From a checkpoint of a small transformer trained on Wikipedia: 14 heads of 64.
Each number is 500 + 25 x the weight over its row's rms, rounded and kept within 0 to 999. Layers, rows and columns count from 0. Numbers have three digits each. The size before them is the row's rms in percent of the matrix's.

# layer 9 MLP down, 576x2304, rms 0.0729, rows 109-159, columns 1920-2047
101:507466451504497518461529501514505501526506479496479539475455420500517455518521485504478476507524534502478497498531511505540511509513516520463506508479490515514484505460491509476470536492498456498519497443480532458446483475516530523467473492503518481482493550527513501505528544516473482513534532506476504539505518486510454547469566550528539533534513556541480480481509520467487511495477
099:504503498472513536523489465510451514471427483459515485478432522506507515519499505519496520489467541508496481484510482490512503536515502516497520491485458482505498514528473488486453520480457496543528520491479532496488484512504486493517497471475485506505484441523442503552464506473492574527520473522523478507520455477444478487510517482465511513482490530518512479492516500482517505467489
102:509477545520479501489535490483513519467443500435473502469510491506547479541474513541505490502507516493553481527495504485520495433527491504533509470523468547447475495508510506502486501521511512491486535518515466474447478546517529498508531484508525477487476482480496509520426514507531505514496497504464522454446462484527493510493504491522476500493550480487493524462524505477488483477526
097:472481489518474486533522514470461507507526483495489511501495564516465504503498533483474510565510530491501438515556554532506443494475510531440504476511511526483453475428472502493507500511507511494502526478495491521485510476493492468495470534448502492530516473513502494508449501527497500473518487482540494469522511484527475526550495517475506458482483492490494528500510475487497515524534
102:502513480495519520489536549472471500498513475493506494515458531504523505509549471543513492502507502459484510489513522512466504485510507464489491489473467507507501509454504486518483499505493477478488510492497516566513521558504504522495481517479470507492520423521502517481523510529534507498484514452524480468505496521474462463505492499492500480471489490482509536528504542525504493526459
098:497537463492529512522489516471474451500512510467493518534518462479465502473463527506490521473478476497497513500520520501495551476504516508528520463501529491516512487579507511481467510487474454495523463472539479465507510481465484491475506498490517530481522490488504509505521520505468496519457514506544467492519507486511504497504530510501487480549497472479498491537507552494496530507464
103:497509521480480486447512466521493450474528474491452515483519518519472484464512518497482478497524496514551493437497490481518529507505476497503506531458525521530494517499472532544500493508548516477535475510500484538532479486502505533488453499515484503485523482522516502533592500488511486501490452496487517545503471515496523498508490495518493514463452514496515513484488502538497500491519
096:506510539475503513493474483526476461511499562489477536480512536553473502519500545494473492501507532512520520507492468503473544475471449526482489519513469531530459476547459497450513470515475512512480489504512508474506503514492493504518501513513467475509473473521529487533494500477515506524476543510465498502505519493485529524490518512527467494514508499521498471454491535483461476471511
102:475479516491511527506474484559492524515528515487552495447508502504543465498482519486486439467466477494505491532496510497488453500513499520562505501504497483498497505529493507526521495500538539538484472527501509520481490507524536489535484455514511520519489490500513474480509487504537524537446505491566493442530531534505507525550497522475534509439537485536501524477494496496532530550522
100:442515482532534479514545536529511531508543467500491493427517533476442488545508493499531466490521496490467513502484462473514474548471487529545529485501486484505512474506479492491461501527494515517521515535546515474509554483473501520528488518455505536507483504496494471518504508502490502500527499478574491529531531476509475539546527509512503471481480479523491508518432486541490530527476
098:466488486470455530465532508501501408534518498543487540521468486557555531515502475504513494503529490466502520460489485491510508505504534522538538519488502462467533515530537477521509492522517524523491504491444508544508484499469450512542500517496503441511513525532476493493503465524526508477519491447494496493518506495480488475491501519509518521508497461536499480482470517474515441534543
097:491486484482491498515479533493485488441489561509462512486492462461543466503505480515514460544554492488485510507494526505512536511474495484528480526503490464564460483479537481514540475485463469458497540517489516509486494490467516505533504551517477512484531499484495510443526486504489507503487563491549517473519549480492460472491507517486500541494502540479522500529481497481476493490466
101:463508489482477497477545506473495471479500512521506508474503475489533509487504516512472531481524496489486484462518458515541490506562461508535509485490527496481478497541499495507516500494529507460540462503507534488518548488498484541530517477527477472498523494465456521481504484493464537524451506495494484501515502501539475508486504461484495489469495462495469441522480491513508461468517
099:507513527477490515486498557490502491521517480523443511461452500481489501490495472479457493492499519506507512512507470541505492470533474501486496482456477501520488486465515484530492485509498498521517478516506453539497492487500522453468541481507508514478489498548521453498466535504491495515530502527536545489521509498496450513487493543515510533484508432497460466489498509499502516521526
110:480525491477459465509506535530463497561473498460478504490499503531534520491505478474481553519515511526480476529480531522519502489531508476464466510528487479533492491476499524512499476517473514508530503516525457546515496494490510482534524506501511484491493511482482535478522532531456547502472513468447542488494537516474464511464481526486504480497563529510515544481487516408537472551490
097:504556449526497526469477492504513512514497448494494526466489470519562543511504483472474474502473493481476505572482506489540470529489515473492498497481519497513475510471473484500482506522498484495463510525502495512508484486512447516512541495530508494533493514490504509488498473482479557462465505477501514410498518513492551523525446491504491513516539493496483476470468481533464470484599
094:525496511501470467501475483490475532551469487475488461471483494526455505486528492536487461501476546492525482500526509464515541505494459508489479473520525503509482521520487545479538511480508521506482511504511496484545529528492526524493501475556499542524489524512473511482537496569520468530500533533519490543531436478525533511522450502483536531518504519516523534467528486508509481489487
097:496516521469515498501518529489492523411475476520493478545508501537493466501506508467543473475455451500481526523493534506466514491497498488488510513510496464505502468512527514494478454512468549572493501485467494504522487486508495492516488519492506472497498504517475490558478506496487473505506536507462532512491470496448534481507507515518523507526476519537550485545485536465512525465535
097:463520499496484494477540494538506499490496525495551527488539502473485522473538523507484469475505536498517519547462508540543484457492501504483495495472521503472497523451507476489553497463473513475478484485494474505511511475492518494558455452503510505497472508537497492507469485563486505489487531503523509521466529490481518520481495477502492543496529464512520479487474529494480502530511
101:497519511529506532545477490534481515518489479469508506428487474513512447512476479517564568522505460492528538501533509527493508473496446533527461516465505482482512505509490521556463527438520508508492485504497507478483476486528493505499515512489527479527470489485481525506525484458518459547543516522515496514482517497534465517500499461510516565467500513501467479516510504500495512499540
097:498499486513517502511503499520492455443511557495512471488477477496531499469481470500517531489485518515501527508494513481440510544478490505549505514489528470486524490465477505514492485523496529532503504571456477538484454520517503490479500482477498504491487603494514485518489523528496503500508536517516482504469503474517507501494533534482501547473448488484488532543497565493538486458540
098:466493497491525509480511503453491500499462527508509556523528496448459522483469491503496516492521515497546518503484491467518509488507498522520507513474508452511516531479562529508533534483496541516447551510515508495512504526508473543531470514508503499487478530458512478469478499485518479510493509498468562534469482501497500486550555490474467486494532495500530455495503478490522466507497
101:449540493503481474505451505498551512449522467492479505489489505535535485510532481483534476483493492496474498525484528523521547457544518526486468511492541493519500513505499497465518505551477548479522477528511523540488524509493462560521526468477509467510507510495459534458468483491501493539459510512506485465512493496533494535470513489526510510460459538547501471459477526516514460514489
100:511505509473538477511507469486500448473496503493514470477490483534501446488483484544533531436478474543539532465444528502495489525488497510480497496557507503527476477505472482530521527516551476510516504494493519509505508469497545499522529522516531467477514524511523485504445516538520513479536509489493487551496496504511518479498509512495478477471492527503514507520509482475453495464547
099:504516463448490530507497496531484555493494498514506538457511457500511555517494510533476481497511493535528491543499464507498539497507470467561508506487484522514509512494464545488459559485517527520523556499453527477509539522502473492509480511495492472493546456497527473501460484523519492492464504470428516512472504484485462541480507529494522441514483497487489511486513525476492534509445
103:444530504482495502464435506522505482487512525512510535486511478466495521460510514507522513507485504501506496525486513502503500512496521516487479527524470502486488478524543483539491498494479459475486488467546509484522512513500494489491508506532491528495477528467490484481517476492485503508536480512498495454483509495528557500500508517508537548521483472485483499521517540483457510473455
098:465525523478511478415462561483501503524497532468496532456527513508448507505497489440515523499487470493485482494506539493505479516485491487521461488474461474511479484469480522542457486495515528497524465527459538508476468524499497496535543518514486507478519520514457486523461499543477517517512487496498449465516477491536520490504496502523558473520482532478518479525488551482469520473515
095:487492523508533488485479555472506453483465490518475507517467503502508490512516463519490518462522501473533477466500482478475481470509517526492535510528472476500498497508473519543522529459490474509505527518474492563488512490526492467534527485498509498521523493495530508494472520535546471470516529490494488454520508535509475485477508460516492535543501517514461501502477530484502501519482
113:511486522493526516500525505494495490537549497513527457519514483549493475470484522484508509510525520502493472444529481510497446514462471519485524537501506500442488463517451534517466496490504496503502468503512501482464498497504501484509539489507478510516504537502536469466493534493494561527515497488511492504539476534489530492504468539466500520486489519483506500474518537449507486467481
100:546469487493481457486502497485474503489521526489481493572515522489470499496477456536488590543528482518532485477496483489503516532498552481479532442500497496512564494496500475522478503501521494492446515490499510566482528539496511507527494491448455528517523479513454505508448495509533481507498486531492454514532497512462526489545444483493523475545493493500510504516445517493476507478493
101:518529499521509485487507522517519500571510506466529504477536491516464509482511472471514469524505522492496478516455485488471500501552493503466487536523473513457479455501508469453505512490442474517455488471499472488500469474517428570542471526516495522510472460482519513517492502482487481429457512472469512516471478499502534495489512487518500477527497494514480546478522488490511494496521
098:499507492488521472459453502492523461484497446440496484492524482527476482482501494497488442530496511507455493475492503495506473490507508522541467505490428499409494480477542466506480518474496518523459453498494467511490436509552497492494484478500456506508491439506483504546495482499466523497493518515525492508505494483485472501456545502499495486484487475526477481489477507485523491520470
098:504503483478475531514483529511469507450527510489509456527499512503503536482516486464473544480515498509514473535500484508490516514503533545480503498468499459483481554465522511512493514494541484523463469504522519521520453508507518452471460519538492488539487494502522524540555480466494484484509515508520490553509494503521493514525524461523472532510476518516514490529476494490495524525566
101:509513542450496498561481514518472471479503525534544536567494514470520490500424450518538532494452475516503517499496508534502537509488549534508413493514473488525501532497495512536504509514490541529510464471487522493491498464477484507491533488464499475493486512487495508515455499486521491523504500509487532508503454526508547457473552481492515471484441525511498498541504472513519544498488
098:482494476500486489481520563515495487535516499515510501493487507490482528509488509507478514547542485504472492537491522541462496526511465507525524534504546468513478489541492520482483527445519501481546523475512524506504454463490506575488499528491498516516497517530496471477448517484507527497546506483511451434506538483527478474507517531464497567465496476509496516515462497474507465517443
101:497504503485471449536494474509482508492511485546497508515517524492475517512516508472514447492544476499491484496534455516479471508482502528411509542509536498479518518480505528493526496493520473484462509539489508527492514461519501454510483537486501514518490468522521526506479483488512515545483501463530486481475516530496499526481399475477497504537482499464531486514495530461518464529488
099:568494519496520495497532530532518513559517496499536499496464510530516472488498482474513509497489496543509524508521488527471511480513491499491536516531465495521495461497527491513518506454505496502479560551548497500513495494511483530516521488534522509527447495515483504518479510505508482492551514493475459504501510475500458524504502500502486454506489496508533521514523499497510519521460
098:452514515505545525500499459487524477427550476484510486476496432475459504509475525472503515505493500445452493476543522502476478488483519495487478455494493440523505465498500503492518472549520468539454506496504513520503490518496465503550534446528517503483502482503457490484456518486498497458428508517537477483531537490509508499508504494537495482573515501497496501478522494504527495488538
100:488505461502521503501477521476499525516496489517487552473528500509501471505484500482503536490497488517488528490512504536496500515507490495526448560492473494525522513489477475486489520521545512495491503453543494482520524485497475517512499509491511497466499511499537483530482463473518554512464496490488509559491490511511461516500462521516485482551536489515468502530510548500473454539419
100:516512528498531474501518487452489469559469505469470479478459474508541467480468510474484506532484485508488479518486493504497508477509523509535516534502506497498540519516536507495489534471498483523512471495559548453509508557475519509481496526486487523507481490515500497474531509482500473533471493546555466494483545506464535498557495493527482473515530447519506474488515478506489521488492
098:530537530513496488435540493488524475510493487488515472528536492499457507531494494479472500499513526477463479508493497485526495515455541481459511467502493521547551486491496524515503509494497479487512486494513518503451506534490532484498468512488514522501515532510464477481481501489417519534516478513491482462497467491561462515499528506477466532498470489494487519471525510463440486516522
096:512464515486508531553492489540499499502495480476453477513506477457543493530477500528508544491497512495459530510507527529579495502500493526501518501524481446498487534490536509520487497446465503502453511523517470526487534499542487478522501510468492451487469495483522499465506483471496469509513502526557527503498547494473477493510491530526510503488492489522489500533537540528469515503509
102:522527486514502521489466475508527491507502493515496529467538531491495494537507488487480491495508523514515548507501500506531475524506500512517488491491445505518482465500484497545534502492451490478476530504465485484527507506519506491493488465512496473493508515500515504531482516484515505520443519498574494471490491436547469486511503517494496547488483497482510468483554519489528519486559
099:497538503482529473526452484494508445516531489510519460459520476483463521509507453498545469519444487481442520496523511535480508508514479538522503523491524486501529506500499490529529473508456533494520526522534494497507507494504482499502453480495510484499505486530497484521479489521467495508478473475546529525497516460489507505529524511485455529501537497489507478471506543513535488455453
098:465456454463503496521479538509534461510469528522545485527486489502478514469508529482498503530468512493539522526501480515507492513493556513498527545485511520500462522513482461447509502542477520482450515497519525521492523514493515449482495499473474457511496491512490506468494479522481498520532501550495475578474503456474538505497517511487510561496483508491519482512543457462513477485513
098:508477531486530486526546529481472503472482513503485518529473499514498493532490478469529533506529511511493489466509490508524494509447482499519530507497475485518505512432517490500482480509476469482505522484527486483478508480491508525516534471551539486498488517544501524505485540530518537458493538467468502514552489501483507514543504507479471512462515509474536527511476516517463510480536
099:517478532473487516460462513506493482423502516538439558493513494492510522494477510500492514527465460524506416454547515499445474484504445492494510515510485456495489490494493477545440518471519534470529476492506544484506505502490459513481472520536514435475487501531516531520542518476507501483521483510503444488462489521500515514530529549531464470491456503513499504467507443487512492479493
099:469523540506486506523507494522521474489531500521542538485525474507477496488496525478489456500470522512523480513494490516484510494464459511514497471496513515481476498520511513502469508473482523497460523498516506501507440519470498479463557501540521518529500479529437523532520508541510495496531541503530451506505521468506447515454515556496484499536481530516538560511480532520508504497478
101:475503462505514492535468471536502504520476507475470510487499475521463510511499512464527482513540471523543497476480529442526490465504466499524548470471474510510516522485517499505523516495488495523496535492555483497479548510462514468496492488499498473502525515451489517480494517504506529506501485490461486521500525530522540496516516512474502464495490526519496491484490569514488545495506
097:489532483486515464478471538492525572520511469462473473499544535498512493537465439499482527462506493493509489502473431480501483483495485513484494487502530492497510506529483463505497517474467499517487498470514510543492505543494502516575496494503555472479530535480478516509496489498469460459469538514456494529507462522495520501455472530483516484487479522510495494483528486543518477519514
142:468484512471504497515491532482477491479471501489515518505516503488494535511509470504507525532472496515500484512481536480488462493488510520525511504504501457482441515499527453505471460527493459460522517478505463523496508493513478551531509489458498481508469471497481436500466475500512527517478519499448529523494478520507544490507460469478499503518488524485481491385514496449519509503503